config.toml
d_model = 256
n_head = 3
norm_place = "pre"
qk_norm = false
attn_scale = 0.0884
tie_embeddings = true
parallel_block = false
init_std_up = 0.0513
init_std_down = 0.0513
weight_decay = 0.0
lr_head = 0.00955
warmup_steps = 200
decay_shape = "pow"
seq_len = 1024
dataset = "wikipedia_en"
Each number is 200 + 40 x the weight over its row's rms, rounded and kept within 0 to 999. Layers, rows and columns count from 0. The size before them is the row's rms in percent of the matrix's.

# layer 8 MLP up, 1024x256, rms 0.0513, rows 282-285, columns 0-255
088,193,153,276,223,72,161,148,132,127,135,144,143,238,231,170,155,209,187,176,170,176,173,176,146,148,186,197,194,181,229,237,191,171,129,165,148,199,271,255,185,237,177,237,227,164,123,223,174,191,134,166,197,201,187,214,262,219,192,153,240,244,171,165,189,187,226,170,216,224,200,200,156,112,175,195,182,191,217,213,189,210,184,273,251,225,235,176,199,196,270,233,175,210,116,281,196,235,160,139,241,224,201,207,197,193,176,156,240,183,241,206,202,187,197,195,202,151,216,188,175,257,215,262,191,241,150,146,186,181,159,198,272,268,260,184,182,220,262,131,303,271,152,237,181,195,139,245,203,268,188,229,176,212,107,169,224,204,163,280,204,223,162,186,249,227,186,180,192,173,231,155,163,149,225,219,246,147,150,256,184,176,236,203,193,211,214,181,249,242,174,170,166,207,235,254,222,191,108,181,150,201,153,137,222,129,222,172,238,172,180,203,171,140,222,135,259,264,222,215,188,165,142,217,214,180,181,167,183,219,191,199,181,136,167,213,221,123,228,185,282,229,194,215,212,156,233,210,135,211,98,275,231,158,175,176,200
105,251,210,207,210,212,205,220,205,146,183,200,220,190,192,234,206,203,179,252,143,163,159,167,204,170,207,283,235,220,167,222,181,231,200,242,236,241,154,219,134,196,224,223,200,238,199,196,212,260,161,202,187,233,160,178,210,118,95,277,223,163,204,170,97,201,239,143,192,110,247,246,218,221,180,168,217,173,216,204,182,256,211,183,180,169,204,153,245,181,181,235,201,236,151,144,258,217,161,216,171,163,204,241,207,186,204,236,172,201,257,188,275,211,223,204,183,245,320,161,231,207,242,287,247,199,164,243,153,151,212,262,195,216,201,127,133,167,210,200,191,168,179,205,178,235,266,221,178,162,229,159,151,80,249,186,204,190,205,186,235,194,152,212,196,219,147,197,288,166,235,282,231,256,273,185,200,232,199,193,232,229,214,189,238,202,216,203,157,235,224,159,248,216,237,221,128,232,205,270,187,174,212,236,157,232,197,255,118,156,208,192,80,192,205,200,336,269,156,207,248,213,170,272,242,178,171,200,154,208,262,168,187,158,143,200,211,144,223,235,198,195,179,253,231,193,177,290,246,174,153,234,144,239,158,191,160
103,264,189,219,219,261,221,210,175,187,233,242,212,199,177,241,237,129,173,245,191,179,259,215,194,259,238,217,210,167,153,142,195,246,150,227,225,215,213,186,216,225,191,177,165,171,210,100,248,246,144,173,154,179,285,197,177,205,182,219,207,238,153,213,209,234,142,194,153,186,119,135,186,189,187,92,194,126,211,137,149,263,335,163,125,224,148,220,207,254,200,190,174,270,221,243,187,235,222,250,156,138,158,211,240,123,221,216,201,193,224,237,177,178,155,196,234,272,162,174,287,189,251,175,226,246,219,181,201,172,239,177,192,244,179,175,226,218,215,135,170,210,225,160,231,169,168,197,179,183,154,153,213,183,212,231,171,137,175,237,139,215,241,157,166,148,174,188,158,218,112,180,146,192,112,209,182,209,202,153,226,175,254,189,212,172,193,168,248,160,201,176,252,200,196,126,194,186,246,170,254,151,304,219,225,173,164,228,150,238,232,188,240,123,175,246,176,168,160,146,232,223,222,241,257,130,219,223,170,212,187,186,142,195,229,205,212,134,238,263,94,187,173,181,164,214,251,206,213,123,186,228,228,277,223,158,194
099,217,250,262,147,233,190,161,139,268,251,222,197,248,267,257,211,156,226,133,216,221,183,199,190,257,225,243,231,186,207,235,215,226,218,219,254,205,168,201,220,259,229,247,177,175,208,210,160,187,235,141,181,204,257,220,247,147,269,235,180,164,143,124,252,197,228,202,217,185,159,183,176,197,173,193,185,238,167,234,179,159,267,190,132,194,188,218,180,224,228,109,239,209,218,249,249,244,275,121,218,206,155,174,201,249,177,142,223,202,211,173,164,231,202,209,271,213,214,259,211,181,186,259,206,155,128,166,119,221,145,90,171,235,204,270,238,235,195,299,163,187,198,260,156,186,179,202,223,229,237,247,110,274,150,201,237,121,194,167,211,172,212,123,170,233,213,256,273,233,224,239,155,249,221,174,219,211,256,159,200,88,167,226,143,170,177,209,183,230,197,139,175,143,280,204,211,217,232,205,237,215,223,229,205,192,339,176,244,158,189,162,169,228,209,220,223,233,244,196,190,197,239,171,214,204,166,162,207,184,214,163,153,158,212,215,237,237,196,214,138,231,192,126,166,130,280,174,184,229,229,156,211,154,193,179,190
# layer 8 MLP down (transposed), 1024x256, rms 0.0513, rows 282-285, columns 0-255
092,315,203,223,194,213,221,223,238,202,210,172,198,193,177,156,266,215,224,178,233,231,176,177,198,215,116,254,199,224,180,118,129,158,196,154,310,128,158,227,199,226,159,295,203,223,181,184,196,190,230,229,169,208,178,157,176,202,261,230,188,165,237,124,188,248,214,242,198,252,170,111,176,184,113,262,142,240,269,172,138,271,262,136,207,188,242,188,104,203,198,167,233,211,207,266,124,180,214,245,236,224,147,178,144,202,209,169,175,235,160,154,183,170,127,170,187,157,151,276,253,191,185,231,222,148,242,133,151,233,169,270,173,190,245,172,217,217,103,156,188,221,168,196,245,189,273,209,153,211,202,226,169,221,161,135,200,166,253,144,194,191,200,154,213,224,220,202,135,187,147,225,182,146,236,163,248,150,211,176,182,219,193,177,250,247,208,148,195,181,241,139,269,200,127,254,226,133,235,154,245,200,207,228,210,228,210,235,230,184,207,174,188,122,246,158,197,249,146,227,162,169,200,205,146,258,193,181,207,258,194,255,227,174,255,184,204,196,183,204,164,236,205,252,230,217,199,203,261,229,169,198,177,267,241,246,185
101,169,194,212,130,180,206,233,211,239,192,190,224,168,206,194,214,205,199,219,184,196,158,183,188,209,202,216,233,234,265,119,177,195,185,193,219,198,251,243,211,245,238,191,261,108,192,213,226,143,237,193,245,163,249,204,212,265,238,101,239,157,286,257,201,200,246,237,159,206,192,161,132,250,259,170,214,224,213,186,260,176,139,255,163,200,162,267,168,228,234,237,213,196,212,158,182,184,170,287,169,207,230,139,178,201,224,179,242,207,180,198,205,211,233,199,150,183,175,180,203,161,126,283,179,213,205,139,201,274,183,163,205,211,197,230,171,239,250,185,226,171,245,127,261,188,190,211,229,240,131,178,206,147,231,226,223,174,208,175,233,132,244,192,206,174,250,265,201,145,213,186,178,233,205,222,202,227,135,220,235,204,216,332,148,172,165,174,243,218,222,255,196,238,176,125,222,156,190,235,237,230,219,162,139,227,275,155,136,227,269,73,200,140,199,235,175,173,234,190,130,148,263,238,146,162,195,202,178,158,170,273,230,214,199,163,225,231,200,248,133,175,128,157,185,163,261,192,199,77,252,232,239,136,245,231,191
099,183,173,201,194,220,216,220,261,169,249,173,204,240,295,181,231,219,226,251,263,143,186,281,197,167,134,261,199,137,260,228,204,174,222,133,182,156,246,132,244,195,162,252,213,212,266,249,159,201,176,182,212,185,196,244,198,199,210,206,189,171,230,166,212,163,221,233,271,218,166,198,272,197,236,235,208,206,173,205,225,136,181,266,241,138,157,190,213,205,166,311,190,256,156,212,233,157,190,165,254,238,153,221,241,170,183,261,205,232,160,213,207,190,213,238,132,158,195,219,134,190,146,193,153,164,109,218,151,274,200,190,188,203,207,195,230,200,257,163,217,187,165,176,214,277,208,191,289,184,272,201,151,199,154,109,228,261,230,207,248,126,210,196,222,193,229,185,211,241,219,203,163,228,248,224,196,197,156,144,168,222,223,227,112,124,119,204,170,245,209,255,217,196,218,189,253,190,153,247,256,259,146,219,161,227,255,143,231,158,144,176,194,228,147,154,169,231,139,200,196,181,128,167,160,175,163,232,191,229,225,207,217,243,236,177,114,173,165,228,183,154,225,181,179,160,136,213,180,197,170,142,271,110,162,223,293
101,234,233,145,190,207,170,197,232,146,196,197,198,239,219,231,306,204,182,147,217,203,190,203,193,197,170,215,226,215,97,115,229,191,177,152,218,216,165,208,175,160,145,201,261,193,189,136,204,178,128,202,180,206,174,220,204,216,227,158,216,156,209,292,237,167,267,193,191,239,215,166,228,144,179,182,201,212,243,153,181,205,244,162,294,159,162,161,294,235,206,274,174,193,263,175,130,161,171,193,128,237,227,240,203,178,202,196,126,154,192,224,205,169,211,244,191,217,222,186,232,248,202,183,178,135,243,150,245,216,202,283,204,188,174,223,194,205,198,105,191,211,187,118,258,246,246,206,174,145,156,222,207,214,216,188,192,121,231,279,208,287,154,227,222,129,140,116,144,167,237,141,132,177,275,188,145,259,197,206,160,249,266,231,217,313,188,199,247,247,174,216,220,201,186,150,219,174,141,177,131,174,193,159,235,256,195,104,145,251,201,194,187,110,195,197,193,173,143,240,201,223,163,201,202,158,279,210,198,213,181,225,229,180,194,242,176,233,264,201,189,166,175,189,235,227,169,216,230,272,204,235,159,268,180,190,196